{"norm": "layernorm", "parallel_block": false, "extras": ["capped logits"], "lr": 0.00129, "schedule": "wsd", "train_tokens": 425100000}
Each number is 128 + 24 x the weight over the matrix's rms, rounded and kept within 0 to 255. Layers, rows and columns count from 0. Numbers have three digits each.

# v: layer 5 attention value, 384x384, rms 0.0486, rows 275-319, columns 256-319
# o: layer 5 attention output (transposed), 384x384, rms 0.0424, rows 275-319, columns 256-319
# q: layer 5 attention query, 384x384, rms 0.0502, rows 320-374, columns 256-319
# k: layer 5 attention key, 384x384, rms 0.0442, rows 320-374, columns 256-319
v275:149118131143131104109126123117104136126127148127126112122149096132128078141093140117103104140105097118110148135094126152136147172107131121128164161141161118129074133127134145129139133105130131
o275:109130150108118096155126131122154110112138127091121133131150129145098166170153108172150166135117172146153113107126106131128140129132126128132128119124105130116161077130127149154126148129106141
v276:113138126105101148127113124135097133120120145116134117125136116172155118116119161138144111124126153129143098123115126112108134110125129133137109137127159134123179120136135118111166115162117141
o276:143092137125117120103144142115150116156122109132108116135136133125143138099093121126133126143146123112105143150148153140157116114134108145146121123130130125155103119114121141148083135117144138
v277:112121092133124147131137136121163124118099130145134123137129104135119101124107152148146115109172132123138131126073151108129131157128164152161145145094109183111141112146132101126128119123136137
o277:107091112122136076140131140148159150161126103110107129139152149125131194120110112138154163110065160126114125133149115152123142122138103115155138077175139114150091103127115108127106141134106131
v278:164122126205126125162110134137124124148102110109121122149122131124125140123117120135106137172143129139114143117163165113106117094153108131149141109147100142116138135111134112106126134073103069
o278:071103081082160162097136161114117116099131127170133145111125134132128119121140198130143113123189152149151139141114124128128148127116139137121114119113138167140159138137160157121141167129122224
v279:134129135160122113151137132130126119128134149118133142120134138119137124099145096068124166113132136116090140125135133127118122107144087126155146134116120152134120138148113135123100134137092149
o279:116112097133143142132160121106125118078114120134147142145130158151102136160129182152143124161144179141175133140127123108125171120129137120126131107147118117082148119106149136124116147140102164
v280:060125123140127114140158107119178117136128129156138131143141102091117167130118123113121118104145079112074135160121096118113108204103135118139130123122110164129084119127144099124116117130092111
o280:137164109148113093111107110138170125109136104128167079133144105183128101151138110149147176125058153129139110166156093148130137148158168110098163101161138112114108117124105107120142135163126085
v281:132120139095122120117140163121143129122102142146154111131111058133173122129121154103147096120111136134163135102091101121126141183129097111167088140123150152124118106148143179136129143170179193
o281:151124178159120088117115127130142117118102145123121116105178142103128123158068070163069159126087128111123105113153140133135118070095114110121154161148130101105129126144132142155068138134114089
v282:163126151167131128135109126120138127148131106125105125110124157130120110128103106127087144165127115136115129140169121130136155096136120106111121116124114130140135121110136143128122135126071086
o282:093137098089140166110141130107090112118138151145139134140099117148121102118139174138121111100175130144154138123107128122137138132120157129108139123109134149124165153141152150112145125108144171
v283:116123142099150124128115145140125142119135133154126143140098111135119122131120156142179098122158134101158140123099113137115175161131095138119116168136110132134134111159133074113137122190140164
o283:143119103142126115147163103150110160143132131132113147101145143075106163140116099127141137126079136115131117141139147135156120074113112138148100109100108112119138169110136133126125112134106114
v284:115131111118137123103143150129118139143095123145117125092084086144162122118156176091140117145115124132171114125113138156119096144140133138124108113130132178144118114078129120149131125110140151
o284:134092191115138077133130162085124096155108137112099116142188157082139101098072088148112129121112143111101135104131137091151126146100091139163127153130136114106101153179136158151100137134140140
v285:126139137111144129108150081137152134123080142154167141100102124092115152150108104116116167134139116142113156127117106132156089170122110128105150117134139095151103146102129091118155138129137128
o285:165158163169122119102096129135070080119146154105157061148132095119153088127146134104130130112099100114123133133124147154134132119140154133086116155112124137137101165111092131111120099141137047
v286:092121136087127141137115123128132136134114128144157125117123101149149094118102139108149109101118101135105129108120114129118111158163115151156106113133140119121144132117093123133111120128091127
o286:179118162176123117113138131127139117138105130129112082129163129141121141141138107138139159176115134126118157117133119135118135127118131126144126129135133140134141129111100169162112121140138112
v287:060131108075168120111132135140147137115124138138126130126103150140145087118135162130150085101135123098139120119092088121141114183131108154144106128102145130147128125087131152137132129160113148
o287:165131203168080083129118112134099119147129134100138092130178108090136130109100035129140143137087116102110149120177159142149099100149116149119139155141116095109109160146074127135093115159167065
v288:089130115117133119112127127122110132125153132120169095100097113130166112141163184179145100119126140128122114180126061117152143147099194140104102122125177160117123110103131122118141128146117111
o288:122139178150092130153130141097156128165110127114089087141126136120127112054089042122133093141098065107118078147157157137130086142161110168124120200114087115155138128187120136142117132131179126
v289:155129127188091111133131131120094119164137128095120134144138125121115149162098093128099120174120138130103138124142157115130125106138104102109150077129114147124121146147120126119114114099081072
o289:126111122125152165119116141120146133120079163130140130117118102169118091126135154135155122105143105161142129114117090107110123145121136106126099129150140159128187101122151137136123132131140172
v290:191121143133113139154122143123146125150115137117110134151158161126123182138130084122116148166112112132093151114141157104125152083126106117130136112135097098140105143109121135128111124075146108
o290:097148082118160166098098113158110149113147135135162128109097102145142096140158198099119105127205134148121163127089107130117130130097138105152125090134144169127136129088132107103160141121110145
v291:100119146113114105117133124124082130147131133098148133167115132138120147136146135106157099128086151143132137099161137129112096161129087126100114097144114130135116145153120132129112137148139122
o291:188128170172133147127103116123123135125094165147161117086142111134149118147118072126119119173136066118082132124110109096123084110109122121136097158142157129131184126116128128147127109136142102
v292:122125140108136115131136123114105123144145098151118122115119153114164106135158152128119164136084157142179124117162149159129132107173154131082086137132143122150157133093109142129121141167153151
o292:181149172132129176120120110102072113130129153130127120150126129111146123071124106090112064144154091100099156116092144096130096148078115138107142199141097093114096176148124142140147119114140117
v293:115137117128147148125124085120157125125105141133134140111125124140110127138104095108149157108167097120078096114143108127125134129158101133127115135125120115124124154096144096106136118110080130
o293:114135073139099102112178138147117088122179119125125139148108128126157112123145172123157138136129161144176187136167162165150152136168164118105132073121124132126082134084106131108128131114118125
v294:130136130138125120135128167150128142120109132136156137143126125115128134150110133160096101086124114120116152139116113132134092141106105123123136087099124134135140103137146131116145135144131123
o294:118153152161135121115089123127123146138113131118143094116106113123103118127112102117136153113103079134120067126150118139124126104131147153106128161129123137129157132167120136118122110169138112
v295:172118157188105114170117150124163118115140101170108111141145104115159108150121117144115145154124139121134133171106155134132134128129121104121128102122139136126105106148135129133121114117123113
o295:080132104116136153121128105124129153132087139149087143131090160147086117099105145163063148089104129158131108115110104116111159113085127102138132139142142142120186125178172130139103134118122170
v296:141119096144131135159141112113143115139113122118126127143130164117156152143150109123136164092163117135103125129123133119135126106177119128150112100089113148131095168105130123137120132109108159
o296:129167122156141099114121145147118140118142120147128146120118131147139086113093163095111130110103142155128155139120123154104140153149154099108150120169140107112111115133113141095122130140117122
v297:139141106124128128112106168143125126097133131156112127149114144138147112136103148169147125105125146098178118138121145115124137107112125132095141125126096133118162130166130121126130140143176150
o297:108106149144129136152122104123116166135100131131115152095115128054095153139115107127110146109111101103102100136127129129126126098098103157164121113101148128132147129143176121128120113158097127
v298:141124127141114144102127112129119131137118127111130133115132130146093111124097099145115145171127169118101118132154155127114113086122170122143150135126103130125135120086116136100140131069104078
o298:118090124098141139129130154106137111133141128151131136144116123147161145125144167113160110108178123135133164133119128123136120155150110125144109096127164145161131113121118148139145136108137172
v299:017127138106119119100109114119112125140151133129114127109159124137102121121106116135110128143089077142136129109139103097110121147121138141126144168153162123131126118135135142130111117135096088
o299:163126114116100155113116102130153119162147138100122133156138085136152156118147096127192104154162132113110166125128161114136112117092129141128124126119099124132108133098068116157157110114148129
v300:079154133118103133077119148137099135122170128163107109140150104130108114137105120160134144168088142113180098106102176141104114142118135132101125150142158148120104116169138140135116139153138116
o300:165110164094125138161129103109154138167102155117109167116115106113111148125118089123131118088125095121116123122122122094144103116100098105160119139128133102114134119144167142146154103112128132
v301:143117119136139144148138121118079104134067110121114126105120135146140108122161155123126148115092125178187124091135189137146124096178088127124149126091114122136134152103115119140145117121108120
o301:127128151128159098107103159127094140157121142105101156124167123085141111103092142133136148129169139120099160089130142123129145124100113151154131136143132132105105136163123139134102115128133153
v302:138118133093108116117115117122081129122119110137142126117100105155126091104144139138166107128097141137156102084104143135122146112146141125135112169149141140128129112134110125119125122143162137
o302:157096161117135133136125162124145135161128148113081148119155140106151157124092117136112109139141134100119130132125151094153100117103094143150095135124132122128128124124141148148115133099134151
v303:159124160162111111146131148117073114118162121119097130122125110118177131101194108093121166135079151128137158119129173134128133095157087119145131114130148076131117117129131135146128138156139160
o303:147156159135142132133122127104091152118070142132107144105117167124068110156106132140109107117155125152152150106097121088116140136108124125118130180129119128077159126155161158133132125133127154
v304:127149148124144113111119122125167124136189121148124149144161171130107143134100069122114167139116186103126122126182130146123125114155089116091112147152116121133134106143137132131120144161131114
o304:134147084087138167112137091141100137119125110152150154142070105143112122130177201095120098086142102134152124161115135110164117119128159106097130124117142099134110153102150103095203108106121118
v305:072130103102139136100138124115158139107158131164130107117126135125128110110135153139153096088164125091117122187068103141139096167111175125112123132108142178120107118138125121134137123161146111
o305:143153139129098085169131099142151124165122086116116109142133132139132148114135073147126164140039107123095095149168123157127145158138125148124153136134111102133098119169112102121124117135142101
v306:079150120079105120119125135150100125137121132119133136117117103134121132144091156124118089157104105116145114079129096133122146164124089110129148135146146132147115168120150128116137130140100167
o306:157110153136095146099137113103145075130134186103130126118156104106134120150120080155154129116135113124131153109164154109144086115107116129142086092126127109102137132105132153126093113129136108
v307:106110115111118123128118100139113110153115119111129126099114108147143123107110153114137106146093109143154095086151127133115122143128129131141131162108116159128117139141126164140094120122116133
o307:131097137106134115129146167091175103147131145096113144154195132122133147139118089157158135162159174104130156132147143086129109143151099138146144106146138113104136107114115135157134136135123137
v308:138116117129120117182125110149147129116044137130139137123105146133148113123121173107109094119144076126154148140146115088126145146136117146152171094127159134126151091121144136108129122111112138
o308:102086117138135153089109120134150095140170124111116102141203116110130105106112124171128166157114159079111135134159146141120152105120147157134120133131109156146126155122117122168087141134128123
v309:144125111114135153125142137143128128143106133135146149103136109126114152102103096117106137166131094141100155103145129151134083136151133132112164136146142110115134116125143079118114124112079120
o309:102129115091142115104098127108154102146130143121113118131121125135150134157124164138175131113112125162127086138145106136138148155111139123169099077119121137149085104119131153111160129107142135
v310:101133110136104131169115141146115130110093118138092104117108106128163095149129187114106096129120103154171134124057147121131142119131135142134140075097164162152150103138128158147132132132121179
o310:138116178135137098120098142131161128179125139111105107141202146102126120092094085179095175115088149128085129095148107112080141146109108140169155140161112128110131100163112146162056136156128102
v311:134125102154117119101142124127107138137163135119136106174127125135137145138148094125142153139086159121152135114165152168119084127135146130107119117125081118127164127141115101137116136120096087
o311:148131151126144131162118148090147146106075111163124116092111163162122094116157133113109115118145104166097098142127078088109114160140107115127129138126163131109135104151148122108174123137136144
v312:192132112160131145185134153126093125113074113121096145101122138125144139107154122101125161130144144142116143145107192153113132104153100128150154098119116087113145112102118081116116131123128140
o312:117130110144188111127108117135124149120130101129102130132130159105088117156126189144123156133109159151141142100143113120120174146122136132145138135112115156118081130150145119120133139149115148
v313:094125106107124117100143124135123124124158117173131128109138135111140146083190117122147171093103117119134116175132135142126104137100192120079139145130151112143110101151135109153120135133156139
o313:140162139128146112167105095121135152148145093089114117145118147146114152117136117099145106164097136107107104150114123101116139196127121132156169160124084094095054115126111090108180112145113079
v314:108121148110166131121131099128162134129127130163153113110122108127128160140111120127139147131161109119121124110140095129134127156150077147136105189124150113136142138109145117100132120160119157
o314:124151099127093118096169095129107103102159128140130130151135126120144113131124139109135128125133154134167158134158177149157128081129159119078145097116100101140088171087114137109127131120117117
v315:137125138129147116159111118130114117133108168126127132100147121131168105134133100093129147122114158134100156111153115105108133095155077131156121140115126093138149138111131146135147134143086130
o315:122120119143118154114164113116112124105114100134127142144124149135096147137115182126121102152159152140160154106128144137148154099114142133118117129125128147117139134103107152129111134127121158
v316:126156147132124140139147137128145124117139114132159148121110107140173140105136081129122133137153150118110128124161141146113131116165127126095129132133155126111133103087143117129104122141083089
o316:096115117114116114115124134114112120130118113156102131131100163145123130126119175116147112105135123177150103143129139135168132124144137127136111121127108123145110127163145133112143141114134184
v317:157133118140131136105125121126133128143139127136107112133147147134119125125109127164138128133137118133122110147161113133128093088109198140104109143149119159099128120140138132117135130127116077
o317:091104105057128143155152157106166111148125109147121134148115131155130130101137149123103105112133110116124107142126134129134143157152123129130126120098180131177121112159172109132149131077152151
v318:094109127103123124108140134123147128150170139135130132133146118147129135124118093123175134126155161099084087122120138120115135108150135123134130159127142149107141150162128155128102112143092118
o318:134100090112096148138163112124146134103111115128132155142118143166129150129142159111145098137127133151164148160127118121142133126131131105141109065150115113142131112072134119129144149121125166
v319:102118134066131134103131136125115112115127137146154131139131130141161104130106139142132106134099131136173147102149113105141111134136120129097101130128135119141158093124122122147143120132161143
o319:133127165136127115092091152131127121176133152099127116119144112077128140133092091112122116118102079101100101126132133130145091127123137148132135146134131131163119128141115139132112112129148082
q320:114130154152100163147090167157153124114108145138130086141096108103157146120113108137166143183120108142141116096114146108130122098140119173150144106102117110133179081126130146109082132099166169
k320:144044140137128135118068101115134062100135138150122157118116137094136158132098105142123149132118105169145145118133134124141144110140125153139128125112149142118159108137126135156064082103157124
q321:139096115125152089137134151084123135130162123123093149133152173131115118176145157129142130118136128106124134131149127143138141126129135131121106141127121123135164162143142143150100149156121105
k321:148134099119125103175124154112135164122153119082084155119121155144128105174149158180151111115152143119155092135124111161116119157128138147136129144110062128106179142156118152137137061153140125
q322:086107085127180094140149114111104129133129110159104113180118114157149138135144149117133093138183190087143108139144133142150114159117139104123103162171134146188125135116159138137118143125139155
k322:097121108107156096090162123139119067155146132135165120131091130136114067145128140130166118121113132171123096175113098112137184141113113126093112132167100140184129142110120149172155151134115196
q323:149128139112120104143166179161107111139128116124131209124136145114129089104115150104138123107105132095104130122092148078094093140122105102132123137128107093102147108128113134142159080140162139
k323:127187122130128164149120143217125220134115119134134115132128133142087132084102142111113117158151131136105150131121143140096110133153115132131138128172145144095132139117133140094139154093137140
q324:127108139119117127100153100140115149107154138121141102119150095148092187121121092153114075174131140108143132138126131116120117124073114103157078104142111158127117162093141071145120126073144149
k324:078141174170116131101103119138152121102147143121160114150131100144118141149129097120140108161106100118160112145126141143165151113130162118107141117048080142153140150087147094166113209114135156
q325:077121105099131113166143130122132154137170136103132144157135154138111131133148135114175111126164142111154125123165112104117168181160113139142099156141148136135126156141135141121122154135147141
k325:085128089062100138139175149176132200127123121119107132128160154144093129120144186108142133076140122107123081130106106097101151106139115147128143123131116158108146122144172163146120072108127205
q326:111105127084147099163133134119100148135132137126102133120196168133157131105146200126141115118133137111129157119172145072112141131142101117113118151142118125135170151127105123138126121167202144
k326:146145135099118145128142131233113175146137135112140106129133135098106128094137177133132113123138137121122107126116123101131106110155124148127147152156107140124161138102114132117128111140129155
q327:093117071118167107126105105117113153114149145129125096139134142159131132139137131128114101132137148134157136154130100152181127152129128146106109143154136147165123176117151142148123197147131135
k327:106029108102145093111152159064116047128135132090119135141138143122158103156156141142146096097121133106166098138138143117181132128098133134151120169097096101159159166120144132186142133186129132
q328:094104089095154126112117086128119161126142155137109066164155156150139147133127136136108115142130131129155148135146108148170174124146131146128117143137120136188145168135143124120121206153145158
k328:127043109099121094119155121078120046120133149122083137153168146109155114143149145156114129086119135119166106128122119106167143133086137153126116145097093119145155140143141135192134094175132140
q329:147132144147093154124097119146128140095120140080149105099091118131137162107145090131131091205156121111120124085153144114146116117153090154093153076152135133144114115104145101118129115074136145
k329:130085153146115136101097108064146037101138123110170094112121143131151112138136097081151129145127135136117125113143153125160153105134123138134157142120134125142138129094117112156134186110115119
q330:125127070124140149158113121126103149125130137119126087136075154159109127112167114147114113140165133141161156111142123203164123166136134191143139126156186140176117146126142132143117198123104164
k330:093032115118126120117159142061112031128149124105100126126122148131121114150157143151153137113120119133128099114123126113172110119104140136144121135078115127144149149144121133151124137149113140
q331:192115103130124094125109123124081141058090128139133126094127140154120147121111126112097144148119103159179158095099168170162155066124115141173149125160112139118152158124154115136122136162151131
k331:160099153183161135143132150131104056136146124097145118118075146157145077151151125165133113163107127137157121055137141125145152128129132154162137140118115081149153146138140122149145254163097114
q332:108130119127082136098109095117108103145166144125131192136145156134121091128137080116115152075085104123074116138174155094067135117129119103117148116136083133064097090138116167101111086122128116
k332:127212115151105150162102128172139194137126125117099101112136103144118159113141142114109104128154112102108134119127139143118072142162147138136121127134133132077125124122132147074136116130142089
q333:107190129153096141082119083122179124164134128110153079134144102121123154144133061098111162089045122157110130120154108124099101208199075136098176075116199125126053101078099126109175135103066099
k333:175166146145105114123110103131117155107097116162157076126151120084162159092122058017119171069112105097097155181135150148124073144145142097096144143144211119083069110109160113091102112113122066
q334:072127073119157116142134127122101167141132123111133100143126158144115143127157120113135113101140157118144132131135096140155133154140122141110110168151156133160112175145135138129136177143135128
k334:088058117114151090135191156102088064144134125082132120142134160126134090160184157102168116093141133103143076146124113109153125109108123161142122188107098111147133145143139134171159153151114143
q335:079132125101086069122186153118106123184144119147084232124154103121170110136108104100118113110084118103144092158155135089073151116143118092080098173121173132141127088084154127165131090170114150
k335:116196128120121134127118142206117198147143106146125115107124119121119152125112121105104106149135131130097108153107124131103117140144140143099108144155152121116125104131138134124163128114117130
q336:172198129170110177074104027124196128169158122144183067138106104115077184129175091134089167132043106184071156135173109154134115165110127091127192044143108142101065118088086079043133132113084038
k336:194184182149122093105100036068126070113116146126136088126151107110149150094155084101147155120096110092106154155151103140159089139112184084084134129124154089117080147108112097067126109129136075
q337:174139122073162047110144128111068142120134106159149163105169132099104110140096162074122171107101165114096157125101126135140168086124111069134099197145181127136154145129112166149175113150181064
k337:156198125130132142156138159221094205158144104116147124122105128111142119123128132111127129149132138092109124122126123115137135137156117140131115141141147108145137133125115147095143176141135121
q338:136128115201121172134080139123158112116107098125091095138083126147163132129130133152142148140087126193140173094147175171123100120161113210186201077107064131107137099149115137094087148086115096
k338:141053127155134117128109101068116065109136155136121155123139128122118092152126092121132151115099124150127155124139124138123116133124127137140135138141131119106137116128115136140105092137126099
q339:156142160129133181113120146133148129139117146140155056097071089118131138156116122144116113150136127155133150117101147148152118110133128166110138110135167156156111101126116122124155158104082168
k339:138070155143113117103110132032113042116124146148147127138124111124157153142115123149120149132109117146125123137141156158175153096104136101110097129093125152149126133137110123168097121145135143
q340:107130125106129086147131098142114150127141128139144110148203146126151126072148162100179105130123172079133133146126126098115120134121124077119105146130121102106159156124087097117167093162174087
k340:149205144107141155135140117232128194134121105122148116123128140105105133096127152123148134131140126102146134125135132111114134134141114144116167136146142131128143142106103110120141131129122141
q341:127105126140089104145142158122065113115139127113120218104145188126129118125120143119156143116130107122106120116111159125094118126122112136162120137103093127061137124194129139144123093116156164
k341:132149104131100141195125140203151232121116142101094130114125156157115125114121175129127126134155118133139117099120128116073120148150131126167138104153155145084141135143137133117110097104129135
q342:153149128113090142131101161134158138081086139143113107086126103120145132134112074106128119141111077127126122140082123150145129078136126154112147104124125118119151080100143132125120124114107136
k342:158125134174150159133097133126103108094135120141120157114109114140144130163099044159147104177092117172131173117131136189133144135176144163117125124104133077095122111120112094144116157102107073
q343:130122140157077136145149184156125136131103129120139141116074088111152127090099125104166130149160129125143135079118167126103138119161106170152138145121144133131140076110125139136138124091133155
k343:118058131148121138121110134118113106084119108156116135112121129126117157113107146122142147139119129170123169137101179111107146074146056159136113107137181175120147077128127137157061134108102175
q344:137141097141145231148101149129178143170133131096145050136067128133139101137159097163140133136123120197156168105135140149149150169147107198178224072116116142166066081127080114112097179071090115
k344:110046116117148122118153135057129045112131137111126136145137138108140119142129132128130144112122123145125121119118127107144118138113129126125129133106123143141133130133123106149111085141130113
q345:152123188117154120129148147132120081162126109148164129119115076097138132142108184156125106131139110122108105139097120122127134128101172080103099131115136160134116106122104122137126092135127104
k345:143202155122151124131129126164122166149130111136177113126090112121115148120114121111134125146143117127085125140149105125136134123135145095104126127159127132151096104134110114088124176096140137
q346:137122140127173126144101164143114109133112124108141126123123182116153124156103141123150132104130162129146141125115154116167144107192140181115170159112117086143145111122111153127136139147128153
k346:150028093114102133128132147068125068120127109128125150159171130098140108153115117142109109119125160122156157126155116116138128121111103155127109127139101125140170126143109141145120061139172111
q347:173128165160099137113094142126135131117139130072186067058059148127092195119134066150184101161122107169053170072146154203157126116183173184157175066074120109090129114131110154090128135050146109
k347:168072149142110112145078115033117035097132126106152132136118145121140133148145087116175132118133119142103151095143155138134116099131156160151145130122095108100128124135124101127090122101154100
q348:106097131125087135166144212123115142116123144072097192073103154137121135118129118153125065145174142116153127147129156080155103145151124176139109140084162133095170158190165128126141114099109180
k348:078000125093116140167146186079132102135120146123118171109124148172133144122147127102167095115167132145093106133093172091154078062134158177170102147084118137114193105125109123186155159106076189
q349:087107093151133108096117096124126142121156146129102138156169162135123128113154103129145140130098107123130152122146098122119146148102115128175122135139102100126131135116180128099095136142155123
k349:106186088150147108135120111214134171126128122127139104137123147148107103096168137110123106081113122150140127106134111092065100170148155179152154129154099081126161109121140127097153169148139099
q350:081126127099182135155151141139126120218123131101169087153142132141148171115131168144143073112142157128174115126128110071156146187188125130067128151126197125175108124118113125152157159129119183
k350:129031128082113124106206140078131098149109109131170099160155138097129148117133116085126111103151150084100108167139121106193140085106125106103121155144135147140123139130129126164141080132134174
q351:057097142150089085134118182116123147099115149105113135139123102103165151089094108144174123169171052137145099121139130131190144110173152187157111125077115128151161124116182150148076153119167160
k351:146032101134115111093095139116133085098123162153109169112155150115140148130090098138115107084131121213160167131123154159117145105118124174182110113119093125104178084106157160187073076103169123
q352:128109141164110134126107110120168122128126161113135058120144149121115125069156155114194171145139116131109168086159117111072122142112134179203180117157026115110148116098102135095126153135132133
k352:180106109156098148140086098097166081076092158104108147111170153144118139110115179170140148126124119147153156086155122143089108142125107153165172109121111137093142136149136158093084034137155101
q353:117123151076140084127099074149109142103151162162120150144214123150110135113132155107161114189134139110143102159110105083121149126075092020108066121178112108135179143139150122121110078141224160
k353:111217120122127124130124093218152193140138133124157083127130117135099132103120124112149118162117132121123129109134112113133153135152130127096138116162139113152126130108119125113165159128137121
q354:073125114120109078081137098122114126151174124153150174138191131119138139129107107114142153093112140082083083119138118098066132138135145097098117197169118130102087120096146140142124109171103091
k354:122224130131120127118144109186141236134113115141134117132135136122115154111121126078113109114149143099113121136148140137091130154144113118111113124183122146122109121110137139082142127135141100
q355:109141086117196121115126136107103142111140136119170067111096135114109141144121148129126125120160151098134129124115100142188124137166137166103102175140173136147128132129143162136143171137112157
k355:145033118118129109135155165068125063117128139106114162111129158135165117147134127121139115120124131105166122134133115138162145128102116139141106129091116105153129147109124152169116096135115135
q356:138112133152132160185135227143129095118091125102125129095105124134171101103105150133101105103152114131165119113091147089165091108146128193147145125080131128137137090159112142152131121091113190
k356:094000136126131143131131162067129055136132142110087178133142130141131106134091120143125126149154128146116145134105129104156112091111133148136118127085167134132145126108093102185121118104092161
q357:193116105068136196151105116153161157131141152114126017125108139121105137136147085136153111177137092152163181119126117162167172111132095190186125090137104129126179100135107107120103164105137173
k357:123063135131142121123132140066133039113134142112118122143135115124137118153137132158146130149099115132159118101143120131179147119128115140143141114060106115167136125161111111164116147140131138
q358:168098162130162088143156166117072127129135143105158115117125130135137189125093156137120090112166099126159139081130161135123124163145135099175084152125109142109131173140128133134104137128142134
k358:145127157125105119143134117104164137143147142096120125137161132151157143146121151131165125115126119084145086153123149087187141125109132088158131095111093185110135134170165119122077106176130169
q359:087121137114143114175104144118145128106105140127090154104198154110166092130130132121145143081099132113174105155138127088165136152196098158079131143103173098152137125135153168155121141146135152
k359:168124092134137141138127185196133154124115124123101139150160152122146104130111126092117120071120144158166135170104105113069134145153116161161096153158118097096160112127119149132125024128092123
q360:082132112105137068119177132117129141131135132162136181157163110117127110134093132096131145029107148091172106186098097121085138123109156083133079199124162128145120156122164123151141104152103107
k360:123213128124130123115134156193098208145136121143137139127127107133100149128127131121098115121140136122140116139132108148091119140138121132125115146139156131117114132144124154095148147115124140
q361:115147133141109177112102094111194157127140132089156061136083117172074152126175072156115132145128092153106137140147065141164150161117141156135154070128126137151083087100122117096104153059097105
k361:102072138115122114104121121062120036115109128135126128141164131130136140137145118126142111104093117118128136121124129136178125130114150142115138127090118111135117132110129110132116106110121119
q362:119139110139146106125104088129126166120189137116147118123119144121058103143160108130155112113135159115080130132153119152139122138125144126138099151127100121111142134131113143095123127117147082
k362:142194118121107121133129144154129126123149149071116139110153139128099114123155142109185088110110131112128102141141126155114094147139169139134131126109105108132124128082120144077120105125139091
q363:173117145176085162161107115138137115129125145103097142156135156121167126107135141104156185175159099173109195079146136098070121105106121155173165093144069116108126097157108123098107106119141130
k363:122121113144128171148103082140134130097120146113090145140156121136079092095130174136137167149121109156118157030118115070088119140120125172127155109125144163094176118154121139103122142132116116
q364:191155104166080172118104097137111136115126105116180106089095142090143126119151083048167182106066135146110174078138148157094113097175108174145202114160152108069113113094083118089131112120113073
k364:183150172190134161118096107122080113075143095106123129087114128135106120131125087083129192119086155118133173075135150185080128139167082171174151146129190099074104148129148162051108166138097052
q365:119133106131102171139152202139163155147128134083160124075140173114167100122136124056149177091116106149151198062139131069083142151189069217151179147175114127127095103119122173103132133096081156
k365:137057121164139158153174138104157137114087129099138157101161132153127128088134135065129125083154130128137150104140129077094099108170120177137124163116154139120128111128180163125126119101065120
q366:143103121089073139165145111127164141056134145148111131079163120171087103108129105034156166121108142130108162145108080143096173090099090088089104109170160111132163097100126114092134114116126088
k366:107235130143155163144120115204108232120117109100151118095125131153078127126140119159161159138091145146133112125126130142092146109127114146109155138118130125127135127146093128079171211124081108
q367:162079134105157145191148192142136145086102138119124155104126121133124100120115179151111095116224134095158120139080128129149081087097183162158081129099096141106185181179106169182135134132134180
k367:099046115109117132138144162111137161121123161134123208130140135138111130171133212204094134157158131156169116128097119133161136114087082101187100103074118173130169137144136159196061127118125189
q368:125110073113161160111086106112136154083119163143093098119124146150135137127152120137107112148164127154144137141121122190174164128129118163126124104141133129163124151139163114134109190131123140
k368:107040118113154107108148138035131055131146148116107158144136145125151118172146136163142113110108128133139128120128129106156140130097128139135121133096098111161127149139138126189135103166123120
q369:132130162134110137139142137127135118097154134092157177100144123106092109133144118135171122113132143118062121153140135126099088121122153112118092121080126124084162109136103130135140085115112077
k369:128210116139094155138090127186151235126109128120128114111144117143114157101122142122110131137124122133119143127111136159077107136130149114129144124142142151103135116121119145074125102100129125
q370:098142133136165045107124076117093160123143117155101140142175138119117136133148129115169155142108154130129128145127103144125149156108126057119081146149119124145127170112171110129126131175151078
k370:147236128118141118128121109210113194122136103114166094113119137117117115109133128095131122093085137118150134131155120127104145132128131127105149152184102101148113127134133135076163193140146105
q371:175115089148107211165067105141162122094095128112115114137048159142164117099122113124105163100140107160152162099136143217131126095172133219174214101099100136112131101164131169114111160088094153
k371:119050127146129137129123140061132044118116148118085148140124141126125106153126126174136139117103131127150119132116146120136122111099139145146116110087139130114150123134123144153110114126122141
q372:111151092128085136165107156132113163124139157107126173084091173126127119122122060111142113077108151160129118125127129133146160134242114184120149151063229106114163117124136162099154127089122147
k372:099090110109118133155169173129108119194128111112108106120110160149106124126146085094155099093149132119077128119127170142133082124151129209160131174109167084098138127174137141130157166113086105
q373:165139082159058165114097128134133144125153156091165140094061139122065150134123026130111110120111090154099127130140123143118065112167114191195122126075120146069110100151116140111126138078078109
k373:109069122145089134146105146057125091109125151121107129109114127149113144152120122125156107120117104114131092118099152164158094107131161124154102134021154124116138104139143148150131175126113091
q374:120111132127108145126092157134075092140140142106144176094097201114115123150097133134164146115143131136111078128112176121124117133158183174135124138052127119067185113229120162104135118115110157
k374:117058090119073117178147175128137154153126145103040162132134184135144165110134161133124133132166105140152111097123130094118107138139123157178108124099122129090175133159160152151109000104131155